config.toml
n_layer = 12
d_mlp = 512
init_std_qkv = 0.0647
weight_decay = 0.015
decay_fraction = 0.555
doc_mask = true
Each number is 128 + 24 x the weight over its row's rms, rounded and kept within 0 to 255. Layers, rows and columns count from 0. Numbers have three digits each. The size before them is the row's rms in percent of the matrix's.

# layer 7 attention output (transposed), 128x128, rms 0.482, rows 22-31, columns 0-127
125:096147158096117144166106113142124142140119109136174094157109124137165146072156134153131178174155153134147135137166126126133101101092171160131113125124169149117107096112119082154113144161132066136135153137102122142109133122170104175160120137152087159082120122115129103122119144109155114127152137153075119119141126119155139123123141137141141131147158131127111169105118092150125140162094
119:162131130115123095127115130120166120175135128137120098123110107087138127137127131110174161115151109106098098128130097131152110113117147145086125099145133155126123129186093113160113133168096108115109140143098203087133141091145159086144115102147098151105140121120138123117149188119142125159088100120137145144129133157124125135108112120145113136154102151114101137136180139196118150169143
115:096137113160077189132134140078118131122126131127129131086150164152101131119135139136125165090070137112108122121098125101115185122128099152106179161108142121136152099119130173147134137121170160121122140159129145156157102138150138135109103127129087140118137103105114162119091127114117113106120100151145095157122157154130101103135156122138133107110126162062092133087111148154132098138140
105:145144131074140118143131109085165106130129137124170123116139162114157160145121095179155124079116119111169145175110123148126060137148133133133097106166129140106141116151148092098090155135103126154103132139117123126167101153167153129096146126159114165147143115145131120131138125110080160094137141119109138102144151115106132184111086135101136115116157162133124121092157160115159120142135
122:158146155124126145093150149109086111145138157125139096151140142124135115126125120159095145122136143135173125117119094166108135168125126122163134144127129079130098086060163119138130128126146113181117190142117108137109143146111111151175105140114089135136117176115123079132132120130151100149179097092089125100087114178138103131157081123125127128124142125133124109166100132107125118150119
109:148122148106143112114102132098124143103084122155100148138126126113117121128105143117107084108198123148176117105130110129128126143097127126133105106154111195087187145148141157115150140094112135140140076110140044154133127145158130150156156127132128141118154155131119126119108101122126110097154105154175125169114161106116138109121096112121103146111132107146095128138114128109102184114124
110:104120105150136121190134150104088138142123068143130111096121135143152154160138159130121144109094152108132134163115156142156145117146126118095090112156163115124173083169125072080136116143139115118139141115147140173139125125118080152076119142115150163124126144128139129118116104098109104125151135109145122133154103091161155132151144120124131126186100101139105127148084148143097108108166
107:110139141131141106115176085104073108189171138143148170132129172142117126118122110169154107113146131149126135114087116126128080079143127159147135133132079144080144142144130156094105173144136136154137143159135142130118103085119170174101162107143128150084126115157156111135134098113123113134107120160164135140140125132079107133139153108096161131132156127103120138113124162119133121134148
117:107113150120151149138130166128160156147155136143120113137117109129145126128090100155150094202102136119114167114104108132104147123139108148106120119149099075143144128113146105137135126129146128093104164137176151104088159125128145135093159082115138103108093168143113144077133178140131166104124106106145106140075162105152166126133134096155141122092111153137136181109149140120114118111141
101:153153147116160129145148152118180123127104132104147097145103125137149113103133125132132178174128121127132158095159128161126125124133142116139143105143097133139168146105186127110149091134162128156110159148146120148181125180143131131189135172157118103147138154110142128136148150146140075114152126101118086151128094112134176119159115130135112103096168142100140153121156087080130138124129
# layer 7 attention value, 128x128, rms 0.501, rows 23-31, columns 0-127
091:119127132126124163110135130119086159104137146138118154141117141149110108140131111150072114133122147137143152149112156104111153123135114113150116172138120098136128110072161120098130107087169152129153126094154066167142117157085112162132120150111148105143097138141122132153111058131101106113173147146099100109120105102121125130162145122140149117104146097143158134125072105072124112086117
095:136140140094182088110145108162165116125126156140124118137084089136144133127098145137102111178187096152135093134116135137144086114151175114167099091158110153115133168128120093117127108135091121132107131116156122112109164131106097107143139163125097111132096140141144105139155137139123146152134141140130159104108093111131160145123093135123102129163150091174179116169151118100126154102115
091:094109114157116148125119142159112131126104114138069120092104101158093118092122130102110165145138118161095107101130128112124174119135104162129169131091133125149099146109106142135173093125132137109129136129132148161082170086098079150141101132121158105110116136101139161110136131169170119135135139142153099161114109135145107070149164138154102136157099113139133114165096099122098146103103
099:086097112119130143157129105123177168130117098115106162134152120133121115125137147126155121152110109100107128125161151114152131116130110099097118098104135171137159154189113154111114119142131148093155086087153129110164118104133162098055125107155131141123133095139127166117117129107121133134090144142148144191162145075132157139082168139137126116104131111115131153106163123165117127109137
089:122122120142089123140132136160135103149176094086134108151118126128144130154192121165149160135058129122073155141138142112133118122139130135136123131109128073164064121129121096151116113159145142129086148128109177097103150102126123095111086125123144119133119120128117128156156156129131152141096154085091131080148116156132123148124159148148147143118101138107159141127136120160151076122108
092:147135153099139106081125108131154109116103186104132165167122112108120097122118092127117115131163098143122116063134120118097121138134104157160187146099082128135099177085139165163114148113147172137103115132132116113139139127145146132193145136135117103157130130133114143131149148139139157130124132146109125132113152151110076124132112160124102112084140132101162130112146108096124154155077
095:146108112137127157165100160139176122129118106133112085154116094102159138161112154091130168169132119119136125131189154121135181163115117110130128166126156121168141116104121117144132114155126078110136105095152113113131125181179093087170083148106118103128136137096139147103130152139114133155109127116092148134118121108142154164178091140157124131129107125129162124161124103145128119116099
095:142139126141105108132131103126119104073097111121137145118128131121102130142174145113112152050138119141137078145148154113167116129122130080145132140129147169110091108142126150118131131107105116148159103116094103162154135138106116116168105143135116151112178083096121100159139076083132091152119153142121155128174099119103094130134133156093108134171153092122117086137112104129137154149122
088:095112130136110096110115090155100142117133114171114140135157165127091146153117147130135069105132126118094099130118132094139131152128111130126133148119140124122101125137085106131093159134100134105140117115113147133141120071099101083066109096104127163126112105134098124109139106107106174136115134169147186114136143167125091151104115132123128172138072092150125096140117177162123122111107
# layer 7 attention query, 128x128, rms 0.386, rows 32-47, columns 0-127
086:155125109104142134127123096141156120061133132093125135194151124125161119176180157134122085143107119085141152121107106118131139108135116073171131172133121124100163109078133132106158129099137129137119094105142154088137124144140151083127103135144143122133126143162165126149176117154108101097124147128109132147143104136119127140130128134126159129139091121163124146120138148148122079136191
168:144101127123128123093108108162135134066142123110114142187164113080158151140161160109116100135148103094159127110129113126148138130131119095178108151103112126115148146089140138121107113127114117125151110142143124098128117130149175061118080134143134140093096119140112132180160135104114125101143116111134134135130113141144099163082115114077154127156141142102108186133139125164115114145169
096:109143119133137107117156162168156132074136131117103125205161110127163122141092131146128095121122125106140120088159139115122154105125142116154127135156126137102112106097185144122123133084176139130116148116187132106096135163137176100141122105110164138151119110132156108164131102107127128147145123150138147158084111115120152122112126149105126115142130189110096113124157130167145082138163
102:114159137129126120160141160104123097194106141127148122083108162117125138151097088127144138111132149156108134163175136113125137140155132123110145108144153134121091107166131119162143136119132114132142129120104105183150163136114072174129191100091138114168132145120079087097099134128122129152108133156129149118127128144136141087137145157147086130135138117126153091094116141077117143101096
092:106108151149142144103119085147114159126101113111139160166127132140074105096174157137122084157146100109140105100103088133131099124117081137198125150121146131126137159112132142095100125164125139106116083152178142122125129148112166115106077163122098121078111114145094122144164140118145143101082145142117104088108147120157109147141136134093143119110144126120097157129123105122137123113150
111:108150139102161119148149134135143119159114129152121057112117133137097103144111134143146085118094163120122118117156126100109156117136158143098124117141119093182101105180124130154119125112135154133082168155097128133163175134097119169111162086121134102148128127139139127079087137142137137162121107150171129141122121110126120118178142188147103124131147153118125118100120162148164116105094
090:113108162142131111120089128155146138117139122143144171220125119115162122113142173130121119134131114128153138112112103140141105106136128112176107135138099143139176120125111068092077134124126106104172105129108168093135139122125166108112081177141128133095127148115128159135169113093125117097148135110105139113096096124106113144111135094111143149140102118163097160148134138117134152158165
085:111158108102160117134110110140160134134070136135121103096141103095124158172130097114146124112094109117147112178135115093126167141146159147098128139158158141190110157145137113123122150076128140118139095126113115174141142131139104094099168077146188089144128123117120151141117150102112137130102128168147125096136102073128135115119122123159120099171171136149136126102129127112149128148112
078:126126136119150137113109081196137111125107125108087140134122126061088127152180087125106078141102134086147148154125127120118118135129124133129105134131105139157140182155105097153107138153122149156101092121147090128188117128130108098091165100144131063126134123117143139138127141111139113096113153130143117103144152120130137128126154148131166099111145135140154120089119178134152096133104
095:093104092106132079136143137149155128138146143126133075096170107093136151146115106131164147103127135109132105147165139093103156139156153137086150089145106138144118120172121127118142116051133159138109124115110092147143141113110065134144163078153155105150123141113147136111124169126126161146124126138119121113150116133148152145158170135155080120132151120128167118094122181127124123117130
090:159107135147140111106137117131153109095179116145106136170124136116128120115114152098136151123170116130127163117129133142136126106085146118134113140119118113105135095081121132077109126133129148099138083138145119145150037100138136095138064161172097132118151122118174117152185106079112121135118138145120100123154106122126155127115120101153131120090084132124130134174132157158116145149147
088:110116091134132141134090134137136137123124145136128105072134124123116129162139102086129150124147162159150136159118161099123150141134132120035133129168097159130114143176080105138150100078120125124124129157109123149177078101098140110116183098136137121123151129122167163148074151147131142113097139106131142133161111115105151118108136124148132132141140118115174131083147129134113120111162
090:123115140140134129097112110123156129121095130146136139144109102183111149084119065129142120135167084142146113116144160158119100132104114093120167116106114158081097124109106122113150106101166133126159144159106106102138121088183095114115128140170101158092114161118145136115124110121120125118150128158131156152174136115147157089071150131112126125132077121144158151133142137120071107138117
100:143124103141115144130123125104118134117133103163109100132117156145166093126132126115147131131151098119124100151092116177135131150111153140146114074164120134127144120140110105105114120090102070128115135111110177107146090094124203113177109125137142127114096143133102111115177121140110126140102104139121133154130133113176131142151080113131114152174135146122095144156100124131110181195138
096:073135098124127098136104143107131117136130109121125117102142093152112173139107076119160141095107112141130134170143118083120137167157171148124161100125150137131086135157126106132139110082121121136117135149134033163150155108137131130156146096141136107113117148112152119143106151108116135114093139146106154156161135133106173128098113096183128143155167117135151148117135151108109095134116
072:111152119119158139188116120095113145130132163084146090102171143147145137123084108139134110120169117153137118137159117178156130107127118133130146107111153146113089104172127162136136163113106139127094141137164157170144140133113126101175160097110161159142125091151148126106075114091137156120129130103121137162131171148127125154125101138122092124127107177152112110138077129126088101123120
# layer 7 attention key, 128x128, rms 0.381, rows 32-47, columns 0-127
088:101154157143114132089140150096117153174135137105089116059101112138093115094088082144134141148101165158119141142177149143132129137079116147090156146108134118121126146131130143118140175107106159116144129132118091136142146140115100167147146156140108116136123165107126109087123117103142146150132145123120161118130163105099174114172119160144139171108116093142093093129108151099135144113101
114:125141125125129144146120138146136080044162150135148128178163142125105110141143145091083101126153120172142107118075111134134123127174135124149145140130112126119123086096128109150135101125173110139108155143135186105086093111143179089131103142114163123130135117162142137149116092147133111125164123143108146136091085165136112159123108122123118102131127167091122151117122127111107140139156
094:115135128101121122112122120118139144095138103152130141165147120119137109104125105104135151109131094177121118089059120146118152157106143135101120098144114117147079090068124121105124104117139123128141142122163153087130087117136161102083116144142149143113113107156125144144153113131182087152135136093082110139119101150138149161080125083112144107139095164148122143127111095108072133159136
097:124151095141142156111136075140122147120142104069114126146086112155101148097133122158168124129090123098114150125140118102147136102121127109110069172131136178102150132153140141134152155069120151117120110078128079101185168167121133130130140151153119138112116146112152149090105106106135147154128135136119150090154119091128141140149138130108147118152105118144133093099135139096168114121156
092:132123152127125100085109121145162097103177133126089135136148113113126138156087101098147123110130114155125125089070152154158111129123118147155133093141133142115161121096145136072108109146134138140180141124121133136113131114111150076140052133124130152169162121152123131135137108140147100110154166118067156157109154123136122151105103150099130146119097141137113105155152114131091172146151
086:096149125099124110137161147135115128188103101122118130104095147116139100112148119157148125140121160126101119132170153128103164151147157141101086127145178092120106153162091123147156105170097139150140121129156081103128126122082143152145157101100109116100127139124087105111088151107113167158131103120143086124125119133131116171156154133140091157096153127118117134118110128125138124061093
105:151096148117137148092117141121126129079146139135108173182175122130113067132112100116139148102153080155120109104081153150111112159120115155152140113099114138159104130081158108099137090155149110133106131141123191111096098149121174105118108123144128146133121117157171136157124128135141095104126164114110136147089124123096147156102106126103123144125098153126126100136137111120071123146128
081:133110095098143099128096144149164161156109114122111124072132131138131169153175094175159162136084143131148153128161122143136086185099155134143123083181137115097166161172102133127135128079127133105118115104101088150164187147101135139141108112132113126115133147121152141124105148109106127152147145124106122114147165110116126152120138129124137131146141131143097120163140149145134138100171
076:112095124138138105132111140129124109157166140143082122118082109124164139115130094128120123151091170106153119128146146105168122107152089147118140144092166151163146156166178126111112141142097169161130153156118148110132166096144111153175090116116141124120118113106137186122139144144112150123135195144121162113125167116084107132113131161132102140105135150114149108120135127145167095100092
110:089148115119144129167185129109143178158101139129143139077101134126140163096118174129138124144111191100110150153148132131110120153119139131105097120171158126132113113164123143156084148121086161098133123115124115135169176152134100125125162097131082132139084129089120107125094109135122136166096102111159122127160125124154116124130121130137127140163173114115118136079120137122160120122087
094:130105108129098124144128100112135134115123061156134164126147136145102084118101144162105152092179085105101116156080115113144131114118149140117131094159131169129148126121124112117128101114150130127146092126145174105122094114115171160136099108080139107140129147123139151162144141139160086107115121115102099168134130066095124146098115115125126159170092145156156124150130109154102126163114
087:113107134142129097175153119112139138146125109100154096127115121104129126123132113113104101175134120113096125153207135136134133113136100101120131170115101137106084133158115132145113165129090155156160113116081113156170190135184116153141136125112113123147130129068138156119129122102130156124141125122160124114159158127136113143145170130139153132161125085119099157123096139145132158148070
100:114132155157138107169115117135153134108106109098136128145188096108119163132123145132134140130141110118112095143121113085127129115112136164123140125122129198100187117158089097144130167097115105109118089150156176178153141121133103111111130130139147114140112127146120150124126129131122120119092147181147148164108134122117099136118125043140159150112161103113148133122141105093079123152120
097:107075119148132147103101124142167129086113113155150119118173112124117105131113145163123148149152117145073129138118119156104105153102170152182104083137091108109110122117112117116155107115089096146144122175092144122081128111117122136137138142126093116111147116127180126113138077073123135133127066110123107140097109112147120146111135067145120128129136130116141156135103115140087117100143
115:133130153113124127129157159111087147156136119121126109107088156155138155134137157136135127139126167112121174130143127147139141151120110121134116131159108111087133098156096150171114161150100155100135148119142094122152160124148094165156157162093091136104132159079069085114124125124130162171133078130130118119159134148169102121155154168138130114161151097116111159115143127157173164116109
099:131126173155109100098107141139140129082127137133098137153161102114117106158095122122135123136143144133091136129102139116117141114139086158077150152127146167156141156107132089077165155149134105111123188122113107165151117114110118106090127094129134138148136122108139149140132116125176126085093072131126169128133120108174141072123123106145101093112102108132146172117128156128100156161122